config.toml
num_hidden_layers = 9
vocab_size = 512
norm_eps = 1e-05
rope_theta = 10000.0
attn_scale = 0.102
tie_word_embeddings = "early"
extras = ["local attention windows", "attention sinks", "short convolutions", "skips across layers", "norms scaled by depth", "capped logits"]
optimizer = "muon_variant"
lr_head = 0.013
decay_fraction = 0.696
final_lr_fraction = 0.0
batch_tokens = [8192, 16384, 24576]
doc_mask = true
Each number is 50 + 10 x the weight over the matrix's rms, rounded and kept within 0 to 99. Layers, rows and columns count from 0.

# up: layer 3 MLP up, 768x192, rms 0.236, rows 60-112, columns 0-63
# down: layer 3 MLP down (transposed), 768x192, rms 0.113, rows 60-111, columns 0-63
up60:56 54 69 63 67 64 46 39 50 24 45 35 32 43 57 43 53 51 53 62 47 58 51 53 39 34 75 75 45 65 39 44 61 51 61 60 36 48 58 47 42 53 44 43 38 43 40 56 49 55 40 42 46 48 68 53 47 48 23 38 47 56 61 53
down60:40 50 66 45 55 56 49 49 53 51 50 32 41 32 47 49 40 57 44 51 39 55 33 57 18 41 66 43 73 44 28 52 49 61 49 63 33 51 67 57 65 51 40 61 42 53 39 43 63 41 43 52 48 59 51 46 48 57 43 39 35 50 64 33
up61:43 57 53 32 67 45 47 40 49 58 58 42 31 49 56 35 56 33 40 55 57 40 40 52 38 46 44 54 63 36 56 40 58 25 50 44 57 71 59 41 41 55 54 35 45 48 39 58 29 36 32 50 23 62 43 44 43 52 43 49 48 34 56 55
down61:43 51 48 50 48 42 61 55 44 54 54 42 48 50 46 58 50 47 55 52 49 48 45 55 55 55 37 37 37 41 55 57 44 51 57 42 58 63 59 44 51 62 47 54 52 55 41 36 54 49 53 36 46 44 63 51 50 61 54 34 57 40 60 48
up62:61 59 64 52 68 41 54 54 43 37 51 41 44 41 49 63 27 44 31 52 48 59 44 42 50 51 50 41 53 62 41 60 68 47 53 41 36 45 39 55 52 49 55 61 78 48 58 80 50 45 51 58 38 55 51 49 56 50 31 45 51 46 59 40
down62:58 61 73 56 47 47 60 61 52 47 78 65 47 63 52 58 49 44 55 55 48 51 58 49 54 33 54 44 45 64 46 55 51 49 47 59 42 72 43 51 54 41 40 56 60 50 70 29 36 38 42 53 40 51 45 31 46 36 34 53 52 50 50 60
up63:46 51 51 48 50 41 48 45 49 61 59 47 36 49 21 38 48 51 54 45 66 55 69 53 58 56 74 43 54 48 53 32 52 54 49 43 51 44 49 54 50 52 44 66 54 43 45 64 52 52 52 52 43 58 49 65 63 61 33 59 46 52 51 57
down63:59 57 56 58 63 32 33 68 69 70 38 49 36 66 54 42 55 32 57 48 67 68 40 32 49 33 57 49 39 38 52 45 50 66 41 43 63 37 31 22 42 55 39 57 55 60 40 47 40 66 24 56 60 46 41 51 45 54 59 39 64 63 69 65
up64:46 47 39 50 62 67 60 62 58 48 77 61 51 42 38 58 48 57 43 62 57 47 41 51 34 29 44 63 58 66 60 30 66 48 36 51 60 43 61 46 47 52 37 54 45 52 42 37 59 22 38 63 57 54 57 32 56 51 28 43 39 47 58 59
down64:57 48 43 54 39 47 42 46 50 42 66 53 65 46 67 52 41 49 43 56 51 42 43 41 62 63 65 57 69 45 41 59 44 80 39 41 46 46 52 48 58 48 32 29 55 36 33 60 51 43 46 54 53 46 36 70 51 61 49 52 56 42 41 58
up65:67 47 68 54 56 43 49 28 44 42 57 62 48 41 70 47 61 47 32 66 47 59 42 48 42 43 42 53 56 43 64 36 57 53 57 58 50 24 52 58 47 42 44 40 75 50 46 43 50 44 49 40 46 60 37 41 67 40 58 40 51 51 53 48
down65:37 43 39 49 37 54 66 54 54 47 34 40 46 61 57 58 37 38 46 41 49 54 45 46 52 55 56 47 47 46 53 47 62 49 43 45 56 64 52 49 46 50 51 31 53 36 62 59 41 58 42 43 54 48 47 49 52 52 46 44 46 48 53 28
up66:51 53 65 27 49 63 64 62 36 38 52 50 73 61 51 49 44 43 54 66 51 67 48 55 48 43 44 37 50 47 47 38 58 38 55 67 30 52 46 36 49 54 43 38 30 55 57 58 73 30 47 43 68 56 43 57 32 49 53 46 57 48 43 47
down66:67 45 53 38 56 74 46 56 57 48 70 44 59 49 49 54 48 45 62 47 40 59 74 76 54 44 54 62 49 46 49 28 46 43 53 68 60 60 49 61 43 44 54 32 57 62 62 61 56 49 80 35 81 49 27 56 49 40 50 61 64 83 61 57
up67:52 61 36 38 27 67 43 52 45 66 33 42 42 49 29 40 45 42 58 72 69 72 55 51 50 53 65 43 39 45 56 39 52 45 52 50 56 65 43 55 52 36 51 57 42 53 37 36 47 47 38 40 53 44 67 50 69 53 37 36 47 51 56 50
down67:61 72 39 25 32 38 51 29 50 48 29 41 61 42 45 53 52 56 48 47 29 49 56 49 55 52 74 68 47 61 55 50 63 38 42 59 48 56 58 52 43 60 50 41 41 55 47 52 36 49 46 36 54 49 36 70 41 34 59 38 77 54 42 48
up68:35 55 38 55 50 50 67 51 36 66 33 55 54 45 55 45 59 53 53 55 53 34 50 58 57 37 36 41 46 47 56 61 52 64 38 45 43 62 46 65 33 57 45 57 52 46 36 54 41 49 30 42 30 42 49 47 41 53 54 50 24 34 52 44
down68:62 60 46 46 48 73 49 55 52 54 44 54 48 47 45 48 54 38 55 45 54 54 41 50 49 49 46 53 49 66 41 40 52 53 48 52 56 53 56 34 59 55 46 54 36 41 63 51 51 52 53 42 32 46 56 56 39 56 48 40 44 32 54 48
up69:76 49 56 71 65 34 59 40 55 34 49 59 31 39 48 70 54 52 48 41 55 58 60 48 52 46 44 42 50 53 33 43 58 52 43 53 36 60 52 63 40 38 66 52 55 47 48 72 53 53 61 42 30 56 50 58 49 56 59 63 34 55 42 47
down69:60 38 53 55 58 26 58 43 43 49 50 40 23 47 40 60 48 52 71 36 70 54 53 47 58 55 51 48 58 56 71 61 46 62 48 42 61 39 68 51 42 51 55 63 56 26 51 55 39 45 52 46 52 53 33 55 52 49 58 64 48 49 49 27
up70:37 41 53 60 51 68 50 53 56 40 59 51 68 28 51 60 46 35 51 63 65 48 63 47 54 43 37 48 50 25 63 59 43 56 64 55 65 48 33 48 46 46 47 87 46 44 46 31 67 46 64 61 55 28 66 48 55 51 53 45 58 55 50 47
down70:53 30 60 69 36 45 43 56 69 28 44 64 50 42 49 50 58 37 50 62 44 58 29 50 56 49 35 40 41 68 53 39 43 52 43 72 48 41 48 57 37 48 55 79 40 26 30 27 73 45 46 61 50 24 73 33 61 46 24 57 54 56 36 54
up71:46 60 59 36 49 49 45 54 44 38 47 60 53 33 44 58 41 67 61 60 46 50 49 53 42 59 47 52 45 50 67 53 47 43 42 53 43 46 69 59 56 69 42 72 31 59 61 65 53 42 35 59 46 62 42 45 59 50 60 46 41 44 40 55
down71:44 44 55 50 60 47 57 56 41 64 63 53 36 50 61 53 44 43 54 47 43 56 29 41 49 55 50 45 58 50 62 57 47 51 58 54 62 55 62 52 49 51 56 67 54 39 58 63 41 56 45 67 50 51 58 51 41 62 48 37 30 58 47 50
up72:45 46 52 48 67 49 40 50 48 66 45 60 53 42 62 39 60 17 54 46 48 48 62 41 59 39 41 43 45 45 48 55 47 40 56 53 57 53 54 38 40 44 38 44 55 48 50 34 53 35 52 61 64 45 54 73 43 44 63 44 51 64 64 54
down72:55 44 49 37 39 38 51 41 63 56 43 37 41 36 39 41 58 75 55 51 36 79 35 69 56 64 51 45 55 33 57 35 56 60 33 54 49 69 47 59 47 52 57 54 51 42 65 56 47 34 54 70 39 53 53 53 46 65 47 48 73 54 61 38
up73:40 38 47 42 57 48 38 42 43 66 47 37 65 37 35 45 46 51 52 52 73 47 42 70 50 69 69 37 59 46 53 44 66 52 42 49 48 48 45 56 44 49 59 59 47 61 51 61 53 54 46 40 41 53 40 52 52 54 65 44 45 42 51 53
down73:34 62 58 52 51 57 56 53 41 50 33 42 48 41 52 47 65 46 56 45 59 45 33 37 44 44 57 48 42 41 55 46 47 44 51 28 47 52 45 62 32 42 44 52 50 46 54 47 57 45 53 49 55 59 42 58 37 54 55 60 51 47 39 59
up74:48 58 50 35 36 56 64 42 60 52 54 48 49 67 49 52 51 43 42 41 55 37 48 54 54 46 59 46 61 41 42 54 57 36 61 67 36 51 57 45 39 30 77 69 51 56 44 54 38 41 41 54 45 42 55 49 29 51 58 44 47 38 52 51
down74:74 56 58 45 33 38 53 58 37 55 53 59 38 70 56 34 36 57 31 64 31 66 41 75 53 46 30 66 54 59 60 43 56 57 54 34 56 65 43 66 67 36 65 56 43 42 45 53 54 58 51 61 54 30 37 48 54 37 47 42 42 51 42 69
up75:52 38 36 54 59 48 65 52 51 58 65 57 51 34 67 51 45 52 55 57 49 26 46 51 51 55 27 59 46 48 41 47 63 65 51 51 40 49 44 59 41 62 33 52 50 56 53 38 38 42 37 56 55 48 50 42 63 61 50 53 59 61 47 57
down75:37 43 46 50 56 65 52 54 56 70 68 38 46 44 46 46 37 64 49 55 48 45 36 55 59 62 61 61 37 48 56 59 54 52 52 46 39 57 59 51 41 41 34 44 47 51 56 49 54 51 49 49 55 48 43 57 38 59 43 56 40 43 68 36
up76:47 76 55 47 49 48 47 36 44 63 63 61 59 49 64 73 48 37 51 56 66 37 50 12 42 71 63 55 41 54 59 52 52 60 51 58 48 70 52 21 25 45 65 59 51 62 62 51 44 56 49 50 52 45 35 57 55 42 37 44 20 60 51 48
down76:62 58 51 31 44 43 42 39 46 45 54 56 44 44 82 50 54 49 50 48 70 46 59 52 41 55 72 56 37 48 67 55 49 54 51 58 60 47 52 51 55 60 49 40 54 40 54 50 54 50 46 50 54 45 27 50 36 41 57 66 59 49 36 47
up77:62 55 59 60 58 64 46 64 57 46 45 63 55 57 68 52 51 50 65 25 44 59 45 47 68 40 49 55 26 55 37 34 62 36 51 50 67 46 37 53 39 65 44 42 40 53 27 47 44 56 35 47 60 62 56 40 63 50 62 53 46 29 49 61
down77:63 32 45 40 68 37 64 47 51 47 46 73 57 81 83 49 44 39 43 36 71 44 43 44 56 60 51 48 58 39 55 42 59 83 30 70 64 46 42 14 46 61 82 44 57 39 46 64 59 75 57 50 39 36 55 59 23 18 57 44 47 48 59 63
up78:11 30 48 37 45 38 60 46 48 38 49 61 62 41 72 39 42 43 53 42 53 62 52 58 28 68 59 63 51 43 48 57 53 60 54 53 57 39 45 42 54 44 60 56 77 76 38 58 39 39 60 71 40 54 55 69 41 46 57 45 71 43 49 60
down78:56 52 37 64 51 45 57 55 42 45 55 41 52 46 38 61 53 46 28 47 46 55 42 55 50 55 36 49 53 51 52 50 48 62 59 51 54 61 63 48 39 41 58 41 55 48 30 51 66 38 32 49 52 39 55 53 51 58 49 59 54 57 62 58
up79:26 43 29 48 52 42 42 32 45 56 35 51 36 48 74 59 44 49 44 45 50 55 30 55 56 48 30 61 50 59 53 47 49 48 33 68 41 59 43 36 38 44 61 39 38 54 54 58 44 47 58 42 55 55 36 49 39 52 44 47 45 60 68 40
down79:50 46 47 51 59 59 36 53 53 48 57 50 56 42 61 57 55 56 49 70 50 30 48 51 52 50 58 62 49 63 56 62 50 65 45 52 48 68 46 45 47 54 55 40 52 52 53 39 34 56 42 60 47 49 39 51 59 20 39 47 47 57 45 21
up80:47 34 50 45 56 48 53 53 42 53 49 55 52 46 55 53 52 47 61 55 49 48 44 33 49 80 45 54 47 50 57 51 50 58 55 59 66 36 57 49 35 36 37 54 64 65 47 54 38 55 38 46 42 53 43 48 39 46 61 40 38 29 37 53
down80:33 43 45 56 64 52 58 59 55 65 49 39 59 57 51 65 37 68 45 54 50 47 35 57 55 51 40 47 56 49 45 49 53 56 46 34 58 65 60 46 53 49 56 62 54 61 49 47 53 28 58 51 44 40 42 44 39 52 44 53 62 67 43 29
up81:40 58 46 35 63 44 54 45 50 59 54 47 45 30 38 54 60 58 52 27 43 42 47 64 50 44 55 52 59 45 37 52 45 43 59 50 64 56 42 47 66 50 19 52 45 60 60 53 59 49 63 53 55 51 68 58 69 49 31 48 40 53 54 43
down81:37 39 42 42 42 46 42 55 58 62 42 59 58 43 53 53 49 62 53 39 54 40 34 57 58 51 49 50 71 54 57 46 58 60 48 43 60 53 49 42 56 55 40 61 53 59 50 42 47 42 50 54 53 43 64 36 51 32 49 49 42 52 57 38
up82:41 33 49 46 41 57 58 56 59 39 57 59 54 42 60 50 39 52 32 52 65 45 43 38 55 54 33 53 55 41 67 30 48 32 51 53 55 25 72 30 44 56 48 46 54 65 50 57 65 69 40 58 49 57 44 54 56 41 42 65 44 49 57 48
down82:40 48 64 64 53 45 47 53 55 48 45 62 59 63 53 42 42 48 54 66 51 48 46 31 58 56 49 67 47 50 46 40 45 52 37 37 52 51 59 39 48 22 31 46 50 58 65 45 76 50 64 60 52 60 55 57 38 45 35 64 47 38 65 46
up83:34 51 55 47 56 53 56 53 39 64 71 50 40 48 56 38 62 29 69 43 49 69 50 49 52 45 76 57 36 60 40 52 44 55 65 65 46 46 52 38 59 46 28 45 39 52 52 36 57 57 41 52 48 56 41 35 64 47 47 25 46 51 61 52
down83:49 53 52 54 58 53 49 61 29 50 29 38 39 60 60 41 54 33 52 53 55 43 69 56 48 44 58 50 55 53 51 56 36 61 56 63 60 53 46 38 51 70 44 45 57 37 38 48 48 34 45 55 42 48 48 50 58 35 58 57 46 54 61 54
up84:48 52 52 38 42 55 62 51 57 56 52 58 52 55 45 53 32 40 62 47 57 43 53 62 25 35 49 51 56 47 57 57 62 66 47 54 52 43 49 53 55 55 44 61 49 42 49 28 45 52 63 50 28 66 66 53 35 58 29 33 44 66 49 44
down84:35 51 30 32 57 34 55 53 43 50 20 54 62 40 46 46 74 46 77 42 26 51 55 61 53 55 41 48 49 39 53 61 47 54 40 57 44 47 36 47 56 46 50 48 52 53 49 53 52 35 61 51 39 38 47 47 61 63 55 41 52 53 46 26
up85:62 35 51 53 53 62 52 52 61 66 39 67 49 50 50 48 56 55 66 78 43 37 29 57 45 69 59 54 55 54 63 51 62 39 60 50 45 75 40 37 49 55 63 50 55 72 50 53 55 32 43 36 42 51 40 51 50 45 54 28 28 53 47 60
down85:62 51 62 43 43 38 50 49 51 58 49 53 45 46 50 55 46 50 51 54 46 64 60 54 44 41 43 54 52 51 32 65 49 65 46 75 39 46 46 51 48 49 63 58 51 50 31 37 40 53 56 46 58 48 49 59 48 52 44 57 57 46 45 58
up86:47 61 40 53 44 35 58 52 48 35 60 56 61 60 56 45 77 31 53 64 57 44 47 37 34 44 61 51 63 32 36 36 59 54 45 64 62 51 36 62 50 43 46 50 51 60 57 36 56 55 66 53 45 48 58 59 45 53 45 59 58 36 47 64
down86:30 50 42 69 56 66 37 46 43 63 49 39 51 31 46 32 71 28 55 42 50 40 51 52 54 45 55 49 48 58 47 64 32 70 41 33 59 34 66 35 66 54 33 67 56 31 43 42 53 62 51 42 55 40 68 34 54 35 57 54 55 54 40 49
up87:52 48 49 44 44 39 59 41 47 45 46 38 44 22 51 52 53 45 47 49 47 49 53 45 39 60 32 52 43 35 47 45 53 50 53 41 72 32 48 41 28 50 68 52 71 58 47 49 65 50 43 49 57 49 45 48 56 50 47 40 47 57 35 59
down87:48 50 43 48 46 51 57 55 50 48 52 54 49 39 43 50 48 44 41 32 45 44 58 53 66 40 42 50 53 54 48 62 45 63 37 41 53 36 36 41 36 61 54 41 54 55 57 50 45 70 48 48 54 45 51 55 41 51 51 45 52 49 49 43
up88:39 60 37 45 55 68 61 48 35 55 55 58 59 34 36 42 29 47 41 29 51 68 43 64 52 44 64 61 49 72 42 50 62 39 57 48 56 55 49 44 56 44 52 40 56 62 67 41 60 58 37 49 56 60 63 57 53 65 44 42 63 48 38 67
down88:54 56 51 44 65 51 32 37 39 29 62 47 66 58 57 59 48 41 40 58 42 50 34 46 46 48 48 53 50 54 36 58 36 48 46 66 58 53 65 59 40 38 46 68 58 40 50 32 54 38 45 60 58 61 61 21 47 41 53 54 49 47 65 44
up89:46 41 60 52 32 67 68 45 55 54 75 43 42 60 52 48 47 69 53 57 49 61 35 56 45 44 58 39 69 51 53 48 47 57 65 45 45 43 58 41 54 37 66 34 71 36 42 63 42 71 46 52 46 40 55 55 45 43 60 59 44 44 31 71
down89:45 45 58 54 45 48 45 51 67 78 63 47 36 59 47 43 46 47 41 48 28 47 38 58 47 58 57 48 50 62 71 49 51 43 50 31 55 52 23 54 55 56 54 38 37 31 33 41 34 75 50 47 35 64 56 57 52 73 57 37 50 45 49 49
up90:36 55 41 51 54 35 51 54 54 56 49 25 55 53 50 46 43 41 48 36 64 34 48 51 30 34 38 44 43 74 43 47 60 40 64 61 41 71 39 35 66 50 66 44 56 39 61 37 46 49 53 51 27 35 45 42 54 60 27 47 45 40 35 50
down90:39 53 47 51 35 62 35 64 56 73 69 55 42 51 66 50 50 74 59 45 63 54 49 43 59 69 64 40 47 51 55 46 68 47 53 50 54 49 41 38 35 45 51 53 49 37 50 45 29 46 45 45 37 56 38 51 56 39 46 50 34 34 41 64
up91:56 40 34 43 64 53 63 47 51 83 82 44 48 48 44 45 67 54 41 53 35 44 45 54 55 25 41 53 53 59 56 53 54 60 54 57 47 67 57 22 61 47 50 54 51 65 40 44 54 52 57 44 52 52 54 54 50 58 59 52 57 57 45 48
down91:57 39 54 36 38 56 50 56 55 49 54 45 51 36 42 51 47 45 50 52 50 49 52 50 51 32 54 50 44 50 58 53 64 50 47 42 31 51 48 40 57 45 36 61 52 42 70 39 50 44 66 36 54 52 44 60 63 33 50 43 52 51 57 44
up92:36 39 57 50 65 56 48 51 57 55 50 69 52 61 65 58 56 51 43 57 68 53 62 51 41 39 51 52 50 30 51 45 58 63 64 44 38 50 59 46 38 63 67 43 50 53 27 51 36 48 50 65 50 40 63 45 58 63 49 36 29 40 72 43
down92:52 44 57 52 52 53 54 29 66 62 62 33 72 65 61 49 36 42 40 49 40 48 51 53 53 48 51 63 42 62 65 72 73 50 54 57 41 61 73 52 30 53 54 33 58 54 58 34 47 42 58 32 59 55 50 52 49 56 60 46 55 37 55 40
up93:55 50 48 28 45 47 53 39 49 53 52 62 50 39 49 59 59 65 49 47 40 54 51 43 66 62 40 49 60 56 47 51 64 50 57 64 47 51 52 64 51 45 50 56 61 59 46 49 53 44 46 43 50 44 44 57 67 59 53 50 54 57 56 76
down93:36 55 34 48 46 58 44 51 48 65 48 67 47 62 33 63 56 48 68 51 54 71 66 61 56 42 44 53 54 47 54 32 57 36 53 56 54 44 54 49 39 45 55 49 70 61 53 56 42 55 50 58 41 47 55 37 42 46 51 52 38 38 42 66
up94:43 45 48 50 52 72 37 57 37 31 54 58 54 53 64 61 49 64 48 48 44 42 30 60 50 24 48 61 63 57 61 39 69 51 62 28 38 39 57 38 50 39 53 49 49 69 57 55 65 48 69 48 56 45 52 69 57 42 39 50 62 36 41 38
down94:32 62 49 26 54 49 49 60 50 52 71 57 40 37 72 55 52 43 63 74 57 44 43 48 43 53 43 47 48 48 46 52 51 62 37 44 43 55 55 52 56 39 39 53 54 57 43 68 51 66 67 42 59 61 43 52 54 52 57 60 57 53 43 48
up95:54 46 45 28 61 31 56 44 39 58 44 53 65 46 65 62 64 44 63 48 59 58 53 51 40 55 58 50 66 41 64 46 45 46 40 45 64 37 45 56 31 33 56 47 43 45 59 43 65 36 59 54 48 50 54 49 60 40 39 63 51 56 44 40
down95:39 53 37 47 33 33 54 58 69 61 41 59 49 37 59 41 43 42 57 43 62 49 43 63 55 48 60 34 57 62 55 58 35 76 34 76 44 42 45 27 61 42 55 51 47 39 51 43 54 35 30 59 43 44 35 53 45 39 43 45 64 40 38 61
up96:44 51 50 48 40 46 52 40 53 46 60 53 56 60 50 42 63 60 55 64 42 41 46 53 49 53 56 45 40 67 69 52 49 59 47 50 50 56 55 54 50 45 67 43 48 63 47 48 51 41 62 45 45 63 57 56 51 52 61 67 66 55 63 62
down96:44 45 49 51 39 38 56 37 40 50 54 48 60 64 64 40 43 40 49 61 68 71 48 28 52 50 61 43 50 50 61 61 49 42 42 31 47 42 67 50 43 27 57 49 48 37 50 45 45 61 61 44 64 56 41 46 57 57 44 47 40 55 48 61
up97:28 60 48 46 46 54 44 64 62 52 47 61 48 58 59 42 47 63 47 45 56 51 39 59 39 63 48 47 54 46 76 41 47 54 60 63 42 59 61 59 59 51 45 52 52 42 54 54 70 69 53 27 46 55 53 48 60 55 35 38 43 51 53 51
down97:46 44 42 58 52 46 43 52 46 42 54 45 46 54 58 41 44 59 60 55 47 53 39 48 50 28 38 48 44 54 50 50 39 49 54 49 36 39 47 47 52 53 40 44 49 55 53 44 47 63 48 44 48 40 60 50 57 58 51 46 50 57 53 48
up98:64 50 70 50 36 58 48 56 45 47 68 72 39 46 45 46 42 51 30 50 58 62 33 42 72 52 33 60 39 30 51 59 49 54 38 58 54 39 50 35 53 64 47 61 49 43 46 62 34 55 53 57 43 49 55 63 37 50 56 34 40 49 49 49
down98:58 49 48 46 50 51 50 49 56 58 58 61 42 63 57 52 58 46 43 49 64 51 63 37 51 60 36 66 41 50 63 54 54 38 48 37 49 51 56 44 56 56 64 39 51 65 66 53 51 63 62 45 44 43 50 62 56 75 49 29 46 55 50 69
up99:52 41 34 43 40 35 49 56 26 35 49 32 30 50 62 57 59 52 54 64 50 54 70 35 51 52 63 44 59 59 63 49 53 51 43 36 48 56 56 75 55 64 53 51 45 52 50 44 58 47 53 37 50 61 62 23 54 56 47 51 75 34 35 51
down99:40 48 49 46 37 43 40 44 50 54 35 58 48 51 46 47 60 58 54 45 36 44 48 41 51 37 50 59 46 41 60 51 64 41 60 52 51 50 55 40 43 44 40 49 58 49 57 58 54 49 40 52 49 50 30 56 45 58 65 48 62 59 53 52
up100:39 56 31 49 52 60 40 66 45 65 42 45 49 47 24 56 68 55 57 40 45 52 59 43 50 55 45 48 58 60 66 52 38 57 54 59 46 39 65 48 48 51 45 61 54 45 58 41 47 65 49 36 54 44 45 74 46 55 53 40 42 54 36 33
down100:62 51 33 56 60 46 43 36 52 56 53 52 52 53 49 60 50 55 37 61 54 73 34 40 60 38 63 45 53 39 42 39 52 54 59 49 48 50 46 48 40 74 49 58 53 46 50 34 56 49 39 39 60 33 44 68 72 74 44 52 53 61 50 34
up101:56 23 48 43 46 65 39 52 32 44 36 49 63 51 43 56 41 26 30 64 59 48 68 28 64 58 43 53 42 51 43 44 54 47 40 75 54 42 64 51 50 50 65 45 43 48 49 36 53 64 45 55 47 37 56 41 59 62 63 43 48 75 50 37
down101:48 48 41 58 61 55 37 63 57 26 23 64 57 43 47 47 47 47 37 45 57 30 62 58 66 59 43 45 40 63 45 61 58 51 44 45 45 36 57 63 66 63 51 33 54 71 39 62 59 44 40 39 33 46 40 23 58 57 56 44 43 51 27 42
up102:45 53 29 57 55 44 56 49 63 61 60 31 62 64 47 36 53 41 53 55 64 66 67 57 59 32 49 61 73 47 38 49 58 46 49 61 40 56 30 46 51 55 52 55 61 53 53 44 53 44 46 44 34 55 54 48 59 47 48 44 43 44 54 65
down102:54 61 44 42 46 51 38 57 47 43 49 50 49 34 42 54 43 55 42 42 47 68 67 51 63 68 59 57 24 32 46 44 51 59 59 59 37 64 55 37 51 52 55 67 56 40 54 59 52 44 25 42 52 40 41 62 38 40 45 57 30 62 50 48
up103:50 46 45 47 58 56 66 39 38 54 69 39 29 54 62 43 54 42 63 54 83 48 60 54 39 59 49 45 48 40 71 40 56 36 71 43 65 32 30 45 51 42 47 53 57 40 50 38 60 46 35 51 38 48 46 48 61 71 58 41 57 54 48 44
down103:60 55 47 47 50 50 48 49 50 54 40 59 37 49 55 46 59 48 59 55 48 51 52 56 49 59 56 56 46 53 44 57 55 54 44 50 59 57 64 54 41 42 53 37 43 48 50 32 49 40 42 37 53 41 37 54 62 46 34 47 51 58 65 54
up104:47 57 48 53 58 57 64 43 56 65 39 46 46 39 48 38 31 38 60 58 58 47 42 45 49 52 53 48 46 63 35 50 49 57 59 49 51 48 48 43 35 50 54 36 45 45 65 48 51 49 55 48 34 53 48 68 61 49 51 62 53 41 55 48
down104:61 50 50 60 62 59 57 56 46 52 41 61 38 44 41 55 45 47 32 64 53 42 31 39 58 53 41 42 46 60 63 53 49 42 40 58 44 53 61 54 50 24 48 63 46 45 28 53 57 52 37 71 40 66 45 67 48 48 52 42 57 46 44 51
up105:61 51 58 51 47 56 55 33 62 52 65 54 52 47 50 40 62 58 25 49 35 51 54 50 58 44 68 59 68 68 40 57 64 51 57 55 44 52 46 45 52 45 42 49 37 49 42 63 45 52 52 35 41 37 61 75 57 54 55 30 61 65 43 45
down105:52 51 68 64 42 40 42 51 45 46 52 51 53 51 51 55 54 49 58 50 30 47 39 41 60 40 49 50 54 59 53 64 47 58 49 52 65 46 65 62 43 51 48 53 64 58 56 62 50 47 55 31 49 41 33 61 36 47 60 50 54 46 51 39
up106:35 52 71 42 56 48 44 58 46 46 55 38 50 49 39 56 51 29 74 51 62 56 49 52 49 79 42 47 73 43 69 40 41 45 71 51 55 63 67 50 54 67 59 46 50 44 51 73 58 59 44 60 32 49 58 53 48 61 55 47 65 53 48 61
down106:55 56 33 48 57 63 57 61 40 50 68 55 36 32 59 58 38 33 49 47 41 40 55 57 49 57 49 33 46 53 69 65 57 48 55 53 65 56 58 68 39 52 59 63 33 35 61 47 46 57 50 62 49 51 55 35 42 48 45 60 56 63 54 45
up107:54 30 63 40 47 41 62 59 60 64 46 35 45 57 36 36 38 54 58 52 61 56 25 71 29 42 68 60 45 42 52 53 61 59 64 44 48 52 33 47 64 29 55 49 28 57 52 27 38 30 43 53 40 46 31 54 46 49 38 43 51 27 65 61
down107:54 64 45 52 40 39 24 53 59 40 39 53 51 63 47 47 76 54 30 43 60 45 46 40 59 55 44 61 55 55 58 52 29 51 50 54 57 33 52 52 60 45 63 40 47 60 44 50 37 60 58 59 47 25 35 48 46 38 46 44 43 59 64 52
up108:45 54 43 44 43 57 51 46 59 48 57 49 57 52 40 56 66 44 41 47 60 56 44 54 53 48 40 35 52 45 43 31 49 53 66 58 62 73 63 70 31 38 41 56 46 65 51 58 61 29 45 50 44 36 56 36 55 48 51 48 41 43 43 46
down108:45 57 48 44 51 51 56 58 46 54 51 51 41 54 37 40 35 53 57 50 51 43 49 53 63 37 49 67 49 53 53 41 46 37 65 53 62 50 49 56 52 59 49 32 61 54 55 50 53 59 52 36 40 46 56 46 53 49 42 53 41 36 49 52
up109:42 58 52 46 43 49 66 54 48 55 49 46 46 48 61 26 48 54 36 52 59 60 49 46 52 47 41 53 48 73 51 22 60 41 43 38 65 58 48 68 50 56 58 40 49 70 41 38 42 46 45 58 40 44 46 39 57 59 65 42 33 36 57 54
down109:50 62 36 42 49 53 58 65 26 48 56 61 51 46 57 61 40 58 61 47 51 52 36 59 50 47 48 47 48 48 32 46 59 38 49 54 45 50 43 53 51 60 43 47 40 54 67 50 46 67 60 43 43 33 45 63 57 66 49 46 54 50 28 57
up110:52 52 48 53 43 69 12 54 64 68 64 44 51 63 55 74 60 64 56 46 54 34 42 38 49 49 42 54 47 49 45 42 45 69 34 55 61 91 52 66 36 44 64 33 40 65 35 57 73 59 42 61 62 31 34 48 50 38 49 48 43 53 45 35
down110:45 56 52 53 52 47 58 65 41 67 61 56 45 55 60 43 52 65 42 62 45 59 59 74 42 52 47 38 34 43 57 47 46 52 47 68 44 49 53 69 65 56 41 45 53 47 62 50 66 40 60 50 53 52 50 34 23 47 37 49 62 58 63 42
up111:51 58 43 42 44 62 35 62 38 60 36 54 43 31 52 45 46 45 55 39 62 34 52 57 48 49 61 53 56 55 44 39 42 52 49 51 62 43 52 55 50 49 38 27 47 32 37 29 49 43 58 74 50 67 41 40 57 31 29 51 50 63 48 65
down111:59 51 56 40 47 50 57 49 49 42 35 53 55 50 46 35 58 60 64 55 40 55 39 47 59 54 56 42 48 41 30 32 41 52 45 55 54 46 36 68 46 41 70 36 47 61 55 62 67 46 40 75 47 46 42 46 49 55 55 51 42 45 45 59
up112:63 40 32 39 46 44 42 46 35 60 65 57 41 54 55 52 50 56 42 47 29 41 49 39 47 42 29 44 46 48 51 33 51 32 53 40 44 49 52 27 58 47 58 38 53 36 53 37 40 44 45 71 39 47 63 46 34 48 56 67 44 69 57 39